Weights of a small transformer language model.
Size: 11 layers, width 384, 6 heads of 64, MLP 1920 squared ReLU, vocabulary 6311, 43.5M parameters.
Architecture: no biases in attention or MLP, untied embeddings, local attention windows, gated attention, value embeddings, hashed n-gram embeddings, learned residual scales.
Training: a variant of Muon for these matrices, 481M tokens, 3666 steps.
Each number is 500 + 25 x the weight over the matrix's rms, rounded and kept within 0 to 999. Layers, rows and columns count from 0. Numbers have three digits each.

# layer 6 attention key, 384x384, rms 0.0516, rows 214-383, columns 0-63
465447486538482486447516425514522489465534487487494484505452501503488527492535518526518454489531484534548513508528506529530508492516474533462490550467524526534463522511449493500535472525525512
492530447495516492490514508495474482511489538494489497534502535509537526526545460508470502514450514525527510502494523491484499487491525494521583524500493504463538506507493475472521492475530537
495520459468468513479544540467517506473527475483501561534501523503506510475484547498520554467483536496487514492507463528500520511490498502540500516462495486516481509536514468500534500477502480
556496447520497517526531554508512510538492503511524525517540483494507526505514500464498559505479490537517509548517473491509519504489476473539522499471517456463528496467512453454528501436496498
482471465504485507496491505555469483453484509508496486516492483499505498466490500534503574513567489466506518496538508455512497526442500490496468489465539539478477502490492505527491508531491524
491512527495498521543520503486499526568496498498519480531514512489496504523477481496515517504506511526496502471487505489515525476497472507485480494508502529481494477502476498513501483535487516
483507531506502505470501475532532481484500543492500431463473488491514468526472478512473473494515484475506494517467505496487469529518476530478510503485512506497536507499517576518561483504540502
522514546472464461529513519522489482513512496552478461505502492489483506482543504508540531524507521506522463491496499472512510483477527517506478483469482522493467498503488457466472480510515519
516488456505493510528509559493543476501437527489482503463514474509503555501511539482486556505489534473477534493504528503446541421470447542509526459478551519508545503516496529461519491498539491
542470533505541487491483524450490459527523551528464479516515500575471528520479510502475538466497510477486495473524515506504477505480480505475505488492477504479538520499497462563515450478477508
501460474509505509470522451534503511497456539508478495512534554554522493473452505475501498469554469503520489507490535492482508517471506497486562498513487488535554497487520483529504506518514486
538467474505493525479485527506511506485482506467480513505496496494488505512521483493475453483519486459470511480491477530460498486523554525518499476527508502440474518511515453473512460469480500
530470462485515455508457574525540505514500489497482485476498493497489491518492470450475512520482538487493473526474526537501506471486507521519505534496510475453496543518496469514471501435523541
499459513542486498474503495472534478501445482488520460521439449542500506503549536503471531527520471476531505441477530545536496516435508509500562478456503509501499511466487518506539449537460495
480498503540543491490424515516505510460487480510445497505502503532519520500532502488502481530536536497484470477511512487480560496490556490509513497479471530482484499473541567516522510520477513
525496490508466491510483480505504545498542481506513523488507489464504486476512522526549522492484494486521517482480550524502501566531498509483423484537488554566515509478472478518534432518503539
479493521475499534472500484485523452483507479512513477503527507508492477478453474485466538522546550521511495485482501453499480456523527546525497505542557512467500505500508480442486538505493508
532468501491490499560503550580515499533489489505509534490506454505512525488526571457503505496486523536489536551503463531503507533504452482522480509480551485409522490485522452498470488536485505
494456511473519482550509519508499490548449468443485526548514530525487511544538512526493482513495506506501511479488530515491467505480450519480549520481517524480527533501481493489512491516509523
539491541491482468462487507530497508544500487509561507522483499510521508486466514468527499535501538492500557548483476506503524472505513535515466447502498466523465467524519487507522520474507505
470520469480495483499445510502523536500495469482475522524478507481475529491499501508485499529431483470492456451475497499476513492493517538476516507539489471497495515521565504491542501496457526
481529488482456476526493467474518486445533520509515493504553539525489499492447462500513476509477458518491507510496515528503511499510476486497487505518452492462468508530503523451487535533460462
534488482530505525530519499478484517523507451482496521459477461485537522528485515492500514502526465483507498499538519449511483518483499489539497513508497531473548533491500473486466537506537474
486493491522500512526494513466517518499486493534478497477527478535504447495468480527517515540533482507555466528479501465505481474494495500505523491497510517490511448527521541504558523492504477
439540531483473498534482522455453505497489492487488521550541548490507470514509520504507499488547518513536490472499502501488518485532526534539497519503519515526461495538488513518466474532470523
478451519532531550494493475502464497432489523489504484490489456497484526534554497490487513505512513528512505496492532505477462506485467508508509496506558506501507494503502488476533504525444455
491480527546499528521575516481513522521451494500473509480461499480483513558481498514566489491500474496478464437493468503504490484477537474536559492525506487456555489478549488513486516463501500
487486461446511548536499488475492498447490459507474477500462519541508474479503483508523498483533482550427495499510485542533535483479522510479552503482535475499534504494495537521489504498475493
514473465568524472521546500476545526481463486515485480509463536505526481540524519546491478465522525544509520455462489464478499484481476528597513493485536481456538494471494483528536511467562527
504471473519520524484515522486512460478468482458524506504555490514460520518505472499494540502550508502483512519510524479470499536483486487473505498502502529483445511486497469525553477547487535
518511476511505464469509471503503539453518478541486479493502507516450481510460487478527480533527516523479460532513462505478557514515541462492462536502528499513490497499545514474542548496522461
478542478466509465506542495522512466505479521498472518488452539518505491495452524511507481453511548480507500500471503476466495536539478494523479517483496489506521528460474460478496529424507501
488502511470494494530501470459486477480498498518508552508504507496480492449501525548447466500511466522478447493504480512534521492559491500531509473484501458514472491519494549524504544496477479
497493520495543516525505498458491489506498510512491520471501505464496498548467506503525522508492522505478514507508492484505522483523513484519472477523542502482481501461504463477449495508511496
482503465525481503479455502541517513497508489478490472448484495515464495521482488501519430525522504506455470499497556525512476476475481517470473501515532522468489546478552474516537479497494487
524455472508440476490500481544546476511527470463515511510488517526524564509509505525484537518523537527548453487506485507486532516485516513524464484491533455481499453538456523509508521483445492
498503494534472452497546487528469542489497537508489522471519541495508476494499498508451501551505514488526479475514492465508496536504538460492502506515490524475454491556557480492480513504478514
549488498501531473504419483567490489513465485504501528481494517482502542480566467505472450545510506496478538469526529501489478518514503546522484458470475459487502496524502493513534463495484495
502473491558523477510438522495471530453535508524473487481484488517517558524490535529499526478516464534513467478564513529494483525526498513500470516518522506525496494491483525505466453463514502
489475539493465509530464556472483466525520505493541508513502481480502480474413501497518531547469494492574526483516510488549503497490497466520476495454505524511462483475480470499473511469487506
468462527467498496521507532519499488476508492451488475501492537474517535528557519489501483520487517485510524545476485497454475496552493528522502431481513484493493526508443491454535513486461502
450483512476520511528502539506529482492467524492482533513479499491484520510499521480487499541506509515480517511507505547453520508474526507498509496493475526518490542534489530454483459480518495
505491480491475495509516498509463469512531515504545479495505509514498497468506480517529467489461471507499514545505523480475507524479483497470476499515517499495531501512512504480474495472507481
495512525479500507510485512512489503503506501516540500535493524477505520517527522505514497503545506498496483450495515502507512497493467536477487518526483545524513500501511498487494507476479480
502509505523485481487497483475509525511487478520466523515469518522494498488485483475499498497521527506513520498466526477504487492470550492512492523496514500475487490545515480516507529526491491
538438508481527500450470493484483483479448517531480508517515545503522443501493502474506490512538492533536517497539483502487470466508533486467479523502497524516509475481526479481510506484531502
532473490484522484482500483492523503504502469505460466495508489501480517465488485525490522528503514501466506481481488541488491518506483532511502482492510514525474494500495498509476534498488486
532506482542509497478521512491487507528516507440526497468501473535486486477495514502509511522476496495464499509468498503506507516487468551515511457477526480485452506496512508486519507510508544
456505473520478482506497551515489483507487501498490513509478515534492498530526492502523521504503485521478488493543470490486497500487520492518499494497519500503499474495482519514483501519503499
502490503516483488508461460484532518512483502506464507506495507502508492513512463504495494507520501509529502505495494462572497486489542495470522499518494493505515473504491487504492477506471541
498482523484519470493514498499488525521492496514442497493517518509514508548503514510519471479506490509512509516482489487512470470489550486486481479488530469536493463481511448522488521503473509
509462496481493499508537457477479456495462489513472503509520497461500497492503520505464490517498507456510472514500516509530483509492498518494504500531520516495513507516557482520506492465484494
501488490494502515503509515522507529528493516473508500484480474549534486511465490511501530492495501508495512505490515506475521464503484516494501535497523494485517479454518524502487498528485477
503494480516476466481500520437521524463496514503517522505485507494514501443482473484497524507506508527503475480547500488520505507526492483514533456507454502489494481490504513520523493485505500
480508496446506501502546468504458529463508507477494501512522515466509461487463532435465471525495473480487478475533532548518527501503514456539535514502505524513492543480496522532466530499497502
484481505508537491525496550515488515531549487420511519491500507509453505512525550522513517515490500517474511478531495513515512502514459482511505504508501523531552495509481501491482519483493463
518479515499513479505495490509486496514492451484539459506493518496502498521487493491517494458518491493500496485534479507460500481510486511526499474544498511462532522486496548477496515548515487
536479486485499506551508509521489552516527489497471490456537497528485546499479468520499535485483483527480544507468491509479510530484501470489524549511484504460527505488508499503481516524513474
473519489477493502474536471569497482457445459514475548551509450496523472517554484458484491500490509462543516510491504503492505544469529498493501469486478495523443480507524485510500480490517507
466476522516487519496494504501478505502530483503577508485511491472525470543502517525483453505514534549509519528489521475469503526458480508492477533534521481475492534517536449504496522497469459
470530491523482492491492481483486467497494505507504567511525526528540511505516537488486531491525535454518509521489536457503486506481513504487489473514458517530446552477480514508537466523522506
508452528467496481502507494497499478524494579515532494470503445509501495483463473483514494514492502512463462478497487511516498480493479468481511478510503505485500510495495497523491480501466470
518494525512530491533501484503494551554464509486483504462487518507488516498500491538509528474484494512529479490540460488488526481537514516508494498507484539499493472510497505507502486497521508
488499505520471553513496458450481472495491508489524488522525477511493483501452514544490494442490508517454502479494448531542482528509512437518514487509525497521509465518495511528473519467502489
541456506506505509549482477486491542526548517484487432496454485513504524494487499491483500498522504483561512517497522555476521538501460494555510534504515457500493515530478460513534475499489529
483507548491514513538500476479512483559487535518460536506508506519537512493524504552498509516441485520500515479490505518516500517479484484503509452497461489474532527528464536519514473474466478
505523503464515503464461519508525519497482535470540504463450478476533465489450468486486504521511470494499501475501465492551507502553498493485504483539506509532465528549458495488507522519541481
465527472500490493486481475472500542485503565511462514505510462512488480490484516501566520491471480522473483478511510508496502452481566513508512517486543575497488527456482513485546473487462492
522499568538522498500490468491511530534520525511483499531483503480470505522480496517505489501510480529460517481488530508471487498496469514497490513506521522494508508488533508553532484496489529
508516500504489534470512506481515535524541540492499495474465498481519519502527469529532523487491500485485532482507475499496495477464462518507533515475457473523537510455479491521449486513503502
444524563495505499545516548491490482520481473479506501483463479480462488502498528511488482475524542513496492501537507501469481499507462528529497502513437494477520518505474514529526489490509474
463509495517500457495515529472549475441524478543481493476503500541463522524520464459514465479492509487521479477538529501471468452452450502480498509474527551502470558493514493519538518522480469
511551411484529490487484515518451460470500462486505488475520535460514501543494505488421485460545505504544503509504496508484476446520568498517462492536547476527507460494502473441514558465493484
456472514494517533559448480516507475481513529476502512509472529499489500496495543508487517503472506510492530524494530508515478482488516513509495511498499491479520525500505519466494539551462535
480501495482492514506501529473525480470496519481522517533489498556520543507487519516502519498508488522482486482527494523522487470530505482432523542509493442495546487521514473475504537486496565
449550523519544544512589514475525502486459534488525484517514456468514496526510485489526529508486582469455544514544515502540499499530526534506517509507507552539511499540492525479475513534504505
507508466525504526510447503534532518501511479458488426510476493513533503531507551501544490564501515558476508531553486526530456439500501511502506489555514449525510550484506489447445517483510493
490495540511535520476495513530489535466515482524559530523431478508516488490509528474492543488501519538518535519456523511517488529492520502475511507453509466475499424464531506475525504489527480
505543446509504476480494504420486474535550506527449511467495500548496519476485512512557485451472476462483494509547519507481511530453545493449506449527471476486518479495502461510499462494516492
480506525470443522462482514463504541486451491502495528482503501470526483479549529476462494483436491448517459527473526486443497432500546524510494521462491507562468508488521466530514516502476520
470471493531465491519504482525519525498459475469555482492457458466506494516482495523496483474463492505496503536516520499503556523498507550491473506519480529542487485487460540495512474518487487
513514516503482562491557475463495487461510462525539481537502458507412498490515462539507466490474525512527487542509553496544489479506501512470488470531540485463467468456508542495517500441527465
525486484484462544416515528527477523462460445488531544491536489466461464514473536494518458486459477499532539450501501445517493463475527558543478515490507487518493546509514506511546494542455465
522513537471508501505524545496557470504514510502466492534535499484499479476497532507432490501492492462486511495516479529525513492493537507546487481544511465477482531535474462520512509513482452
513475475460462518522491484498496506465477467495475518425549466453464416478457477522493514487477525504505519471509505474517551472491521484522482444525479462457489462452488491534550557515489466
501534482524492500490506490538467493458509485480483516507526541526495486517481469534490451521547500494523456505510524514507512498477494475525543471479480516514489495463552539501507525440505496
517447485503509483461503496476503508499459505530484465495513434483492517505538541473526480477513518446470467506501493524514500511529523561503537509490479533459485518524487473497544475462490511
503520478542471524505526513499482521547516468510529469520530492533495468523473497469524500463533524514481500520447551491473522497521467518524541491478524521491526496505474496471483463554539484
514482504520528490507507482467515523476508473514436511513506510535489508501491458534516504459506489536476510487476489472500475469491526514525547569518517533474485481478473533492452519475446463
518493532483490482490513478507508534489481530547484514553529490488506514453501466533520497472485547485489499516521450494480507490514499492483534435521537508521502477484518480505431481463491508
554544510478518526522508485492500519459464541594465516500467498506482473481473505494449545482478497516470487512475495511483515496496503483467496489454467520502478454450497511507469520532471492
492484488503503485461544518519533528487535484492514507499491504487481508501477446504524466513470489512525459527536510508476460515527526551525499470493526566549495502516483454528497463498474469
488546471511456508551489502500479500507511452468559482480524502512507509515469442495509504457477494459555518498484516462481535482470486477487499485551460476520504482527525513519502539471481545
465487564475509515504478499477494519498473524489502484501488516512574513531454483495464502463479515477479527453510510525456490499496510505397494506479512465539495480501498497437485473494493562
469506473514544523503547492539502557502557510511497462486496496521515519493482516480480511518536557475509518491550515538536519520510449535512521487456551509508517488517512493508500461505447545
548498479543535506498493528495553468473539503501495518508539507440510516499480532492486494491490503514466482510448494498550514536514465488510488518432546489457507501468499545546497537529479518
492514465497490472521499510471503517464491490487505529477485495564482481528526446481491515536546508463505450544478488502495463510570476476493471511508532524479471520527521551451523497528511484
493496523535492495439511527508495512476512493509549538528561527480497517491482495511480552488475473467522499519488544497511566537519495505486491503484487495463489485500523533486515540522510528
527510455515464504481532511515519495456522495486476495512491494512480500533522485493507490525473485494527553522509497466512501473460484472505528562525492542500491453535542508485525477523491503
472500538549466529544532449496478523562474500531504533569513506497504506514523490490474507506542548501530515491524567513507532545544526530437506495508538518532529525516555454527456525522466447
472491541474480496520506473530520491516478523513447487523446576483526487516485451513501540504502491509497497571546480504588519516510524503525507523486505570485561484497481487475500467519505477
526475527502506490500483499500507507508471497497508478465535505475493489465478493491457480502507502499465516523452495527504509455495477517488542551488480466515469539502522480505499487516504459
473478512519445505471499468480450487487485472495516522502579487467517491488455554461506448518503516489486525522490500534476457477504491521470501544523544483466484511517504500477525515562466544
481494486478509475523503539466527494558497495518479476513516575499481455436521487528480529551529503513482476443524487548459500504490505519523537486503494517512502471504511509547499474500484525
488473483508499506455560490482495471523512516510488497501513439481527509490496493473547465531510424500506520549490468492525505515488502525501507522517504520500497518532550493539487478486534472
531459452497508465482480538534474518488495501486469495521491541460449533532512505482490481535492458484547480486525469528533526504486509481546506521457474503529495465515534511443547498517543503
545491519500493473501521505488515467487505496525486503463490506505487502514510475498485494499512479458507491475501542495490520502486480499510514467496508487478544473466529490513485477481492509
485511484486481485518540500507499511497493503483508495509491480509527496521500487493484477494500474508513517496490508483486502531516507503516486499519523522499486486491485496486495488463544492
492494490486485518480524539512478536501513467456483490521452479530488513506492536535503517475492501472534496515537481470497504539489512533488507528481539513550480464516484509503506498510486475
472503470515513503512475518535443507493515506485488494473505490500478506501521476501505492477487536526488490532501483478524473499480510498522485505492483514495478500490504497507484497506499503
544503516519502511483494463473497464513508517545494504455522520488503501509490490514480459533532487500468521488459529495513508513513502521484473494532495485539534493492536487501484487475479507
465469524524484467488487491496505503512506483497498502491484482515514494509501510493508511508466486505531538504532487515506511494525510512493494502491515481486491505493487538529516542506501511
458497479511459494511497520510457520494517462477470491495465487507503508487515521481508500491467529491502522497518492485509482499479523514498497533460527514517480473491500493508476495523488496
497496465538527503517471501501499511503494514522509496488478476504497490466495493491506482497527485491508509484499511512501473524508504511508491499495514483520511487510491514497497476502472532
537498533503542506530502448509560426503466494523500496504518513509486493472497502524484468498529505514472482532502496515506484509479467495498476496514478497498486480491500486486523476476496505
467500472530491521494494494530479479477498470487517460459507480442503500513479536486519517467528484538525511502473484513518505511509479527498501519487520474489474523478468490492493494508516477
482496484494468496485533502479479472470512473480516496555475539484508479515503518485495515494505504495525533501518493476492481496505492513485474508467531489487491483494531497506487512475479492
504459472522517466527489508497478476485512496514526512435486482482519506487497512481484508497503482484484484493463465497455477476490498492493500518487480465510473490498512466486488472489487499
520505500482521489505484481493537477502524528496505494484492519513478486499481495514505478479523493515487505542477478530520486507472501520512487535524499526501479505499495508516493495495520508
496531466528504514485489526513525508506522447479500487496462512471497491495492513459494521515507492496523478539461512485474501464537510487528495512451515484504495521537497502451485509482479512
511489497512486508507516491508558454497472494544496522485516499501504484511522489502516488483493504513474496540508516496529502506493501511484511488502498542509489479460491504500513481514506509
476505495472521494511500497558478481497512504508491491512486500467494517499470494493502508485484520500548502505471501517518512497513518530514493472521533501497501517485488490510492484520529493
478535484493503499512502525514485491507518529452465507509494499479496493506522511489482483494465481465487517500537524486508461504498502485497468484487515516528498526508504482481514492477478469
511455493503506513531473497478485529515522513453525521465464502483488516472511516500515520521521498483504495513494526517477469495485506524499518515492473490456509504537499518501504499534496513
482502495533494474529466528505492540539482520464515506475463484520497515489501514489515504509505478493493498498499491492493492477475508520466479485484497479505494506505492524499510497508482471
506527515512451482509527510468525525478471509524509519518481513515504474503496475499503515520496502507513530492555522510540494503525532448522532504493486524501528455468506504511503511510490484
485470517479486516497492459562516508500529495444468501483524499490505529480476493522473490515500463490496489526495492476480495524491510516526504502487488516480524496481507483490495506507498487
526502510498517501517484521495486516514493476456465448506493517470493529508521500506518518472540491459518486495484479514477480497519501527468527495492475498478520513524485509493536501511499507
561521510490451501502543479487491451445525474545493479513505487530515477522470496492487497461503497504503468494495464499539462482486555481527508506493500494509492476473498479529471514488544500
513473498482496497492512469514487499495501531506522506502495477499482496503482517469496482515480505486497472480499515487503473498488507484484493496495476504481518512514470476487490483480514501
491437457528561540529510441530503511507504491494454518487463474485508512489527529483500473512503459512502503510468498454477499475476510523512485509508512482475495506504472519506515486519514486
448502550455468500503498487476479441486535532486493489556476530501498484511459482530499518470501481470495507486488476519503522482517521461516470506442506522459529510513502497516473505576491513
545511533515521549553500474505514545501503522487501525499528498509540493499507524472486493504488499510489494505496519473520467477480507501507477512470500468483458494501504501520503490504461499
515511492509506483553436494476508491517488538500512520526512485487539528515501527538512507475539509548540486506481508500466503463490506488490513464516429505480517510533483522465466506511478506
481521539545507476494528488525488473529470459481532563512495482507479492488520505532496518468494513492507493501507521544477529538502474516497487548538451443501553507498489502550519499481501491
496489506524492498469504507472428510488460517511480552469451503530524478528527501490524493522487474515484515481476489513506519522517471500488496516488487458511510509510479556512494491485554466
528452494519526513504498518519480499469510466501505506527470478498517501494491540420543465471478444507520509519546462425506439474475497512499528484487521505500477497457453482530514459476489473
438487513501527476509504519524519535560532487440499472526507466535525527501505524502506520454500504499532529487515514489478485531523504525513477526502529473502511478553558505475501518521511509
500499490491504525469488523491513483468493477516513570465501511473490465546521567477487437539500504462569521513529582483496557534513528521486507474490488471513501497498557524438484533464483486
522488481536498520486538518535542472490479528538515490470512488496539486515525496516469509500535490506521484497453512543471482571479523494518471484536468502510453460486528544497490513493520509
533463477518491446484480543490542528498504555508490490547490544491514501508455464468487492462500504498486485509484492506526500474562490483524513496440477484525465504514487533515518552503520543
554533523516486532484538575564466495529510461512463537487481521530513477533515543512501512531487491505532524458502549472507435529532565501429494503526507491482512463466493542519515526487462500
506527483475476507470509433514497540506485563524519478561559453490506520535525530525487477488514539510523504495455466567496497527493472484515509518470470474464546514510554510513517508476517527
419523500474511545499490471510516517454481526446504486549515496532480483505433489491474546472502532517519454516495512518525483539501428531509519482483568486485500546536492494493456495530478527
448541555502506512503470488529462504507500540497502484495550491510529563485457529548522546477486552505497469518555454516523481513481453528513466488514458533566475514534516578502488564498519496
464493505487519499516522499507509477449502483525476545475460534509449507497501482526482526517500477530526539499506479514504443526498491498532458522456505569432519505494499506506476484471533459
504493472576480486506502532495526478479530509456552497445490520459426473485438516492466481480524509501541504505495511511527525525479532534468439546501495508520504499470505491531497476541487529
541479498477502468498495489502440433516487480483506505450494508513492499541589516533496498461531496464480526481529514517529451502452480500457544519464515518519574506470549469470525483508466536
485514489511480493466517488490520492506479511522485454517530538501521493467470548531484460491514515545512513490514463416434488460483497525508481477490506519475538499489510521510537502511521480
560471432478513496527498509469485499482501508506541508558500512542433447562475487473532529522499478520560452503564539441490514506495515434484511459499490504498495528514547547515528499535483501
557465533506489513498538508500493494508492464525525522516530466476521502477508535479470500576464470453546449519554550486457454499542501488447545456571493517503538522452513521507503508477515485
519491516524490518533490475545479484520500521472473540562527504486481497487461506501494491483489484510454563464493461547547509547505426548469482466498475481508512529504492522524538519500493495
516520482473498504515489485467507531497508485500518513481564527517507473501506457527439490477537519513489482508505493483492489456525487478517495512427508498520484493534511475497490506523437484
519519494524533459505495578468518517502473514506504520506538522529494482513464513488495480523579507572533451533493472521528505409478473497503550421468449507449502501487471492499472558504505441
536511511552535536518519504509513481491590530516474546491458554517432515453476482518534472541529462462497492460454496479481510445481496473538493461479509519463521521526499494476501519542506536
562523462513455592430496513449440473483536423501534447470478478545529415410536569534492576475572481501496548462512466489498494410479490513477543544535506478485437450487512448478510535470474499
518484453542580496523488506477494519467506430506507520551505490489461537444510479497467488490466447490494480518493470510486527456484545493489509445498455542478513467492498495468506498500502525
476478493488507516442530464482459509523459536498496484478480531520532444492535463529519529493492485521501506500503486493507539519504527496530496498498580558521533463475468431500484466530547454
473524487486504518544520478489470485539510504491491526459489485464452494518518463500485499509468491461504520509510533453527482501557484486516493487517472480561484479511492498527525467501457477
511494511497501528468484487479499498480540473512469504502486483487490524511552499457448473516540459490495440558534511526524500487498503456506542499531434472559462555484537498486482507482497494
521483489513505532463534538593485499503470543497464529471494502452536498501501528495541470501517505531484444542447520506452450530543486495437486502464481465458509483497509563469478507539525516
476479515517494480552524490516523489482516492492530527496523476521542495548552492487552501484455504504462536426494480484523513504462472528483528480536475468492485449494514481543540498529508487
466487525530487488507505499496504462554458487514523476473516494539507521501520518532479476493505493444556539526513544544575479495476478473495494504517456536513498505394478499536547505517470467
504532509468480479545470511488484517527523526438475464507471527504468545493477451475481464503553534488477512478545537522520474525515485548498515517519443515512493482451500509501484491525496480
501485474472505500541509508466480553513452508471480488513505490521451478493515514487470462426526502535502458496492505519482500504495492512534481465482484481529485501479478497511477541468563516
524415455524567528536493482515465520525539423540439456518468527491541486473520485516538512526452497520530516528447516515464479525476493520492496509516498504440494491519456487530531465470459506
474494472518517497528462498442545497522485494461520488535532499495505512499483535510539512508520522459465510503482490509481528506496536510499507461446473487459517491544517488493515508471550521
517547526514476492532487490506485474488467559477527502502512515507482489503579456455458518545531501482499464567462490427499492461492511542538497441504499505527488490520461478514471486519487531
459533492511497469494501527481470499496462514527462534519504500511497522468482574487477463494543572511462477520528497547495485467483521514544481477460467439487525540494459498475468534522501509
513474476481495422514510422477528496505489519513497504516501523472531497532534550535483501459464502484466500498486445503485484500475507487499510500487518517455532471581473514468468480455500505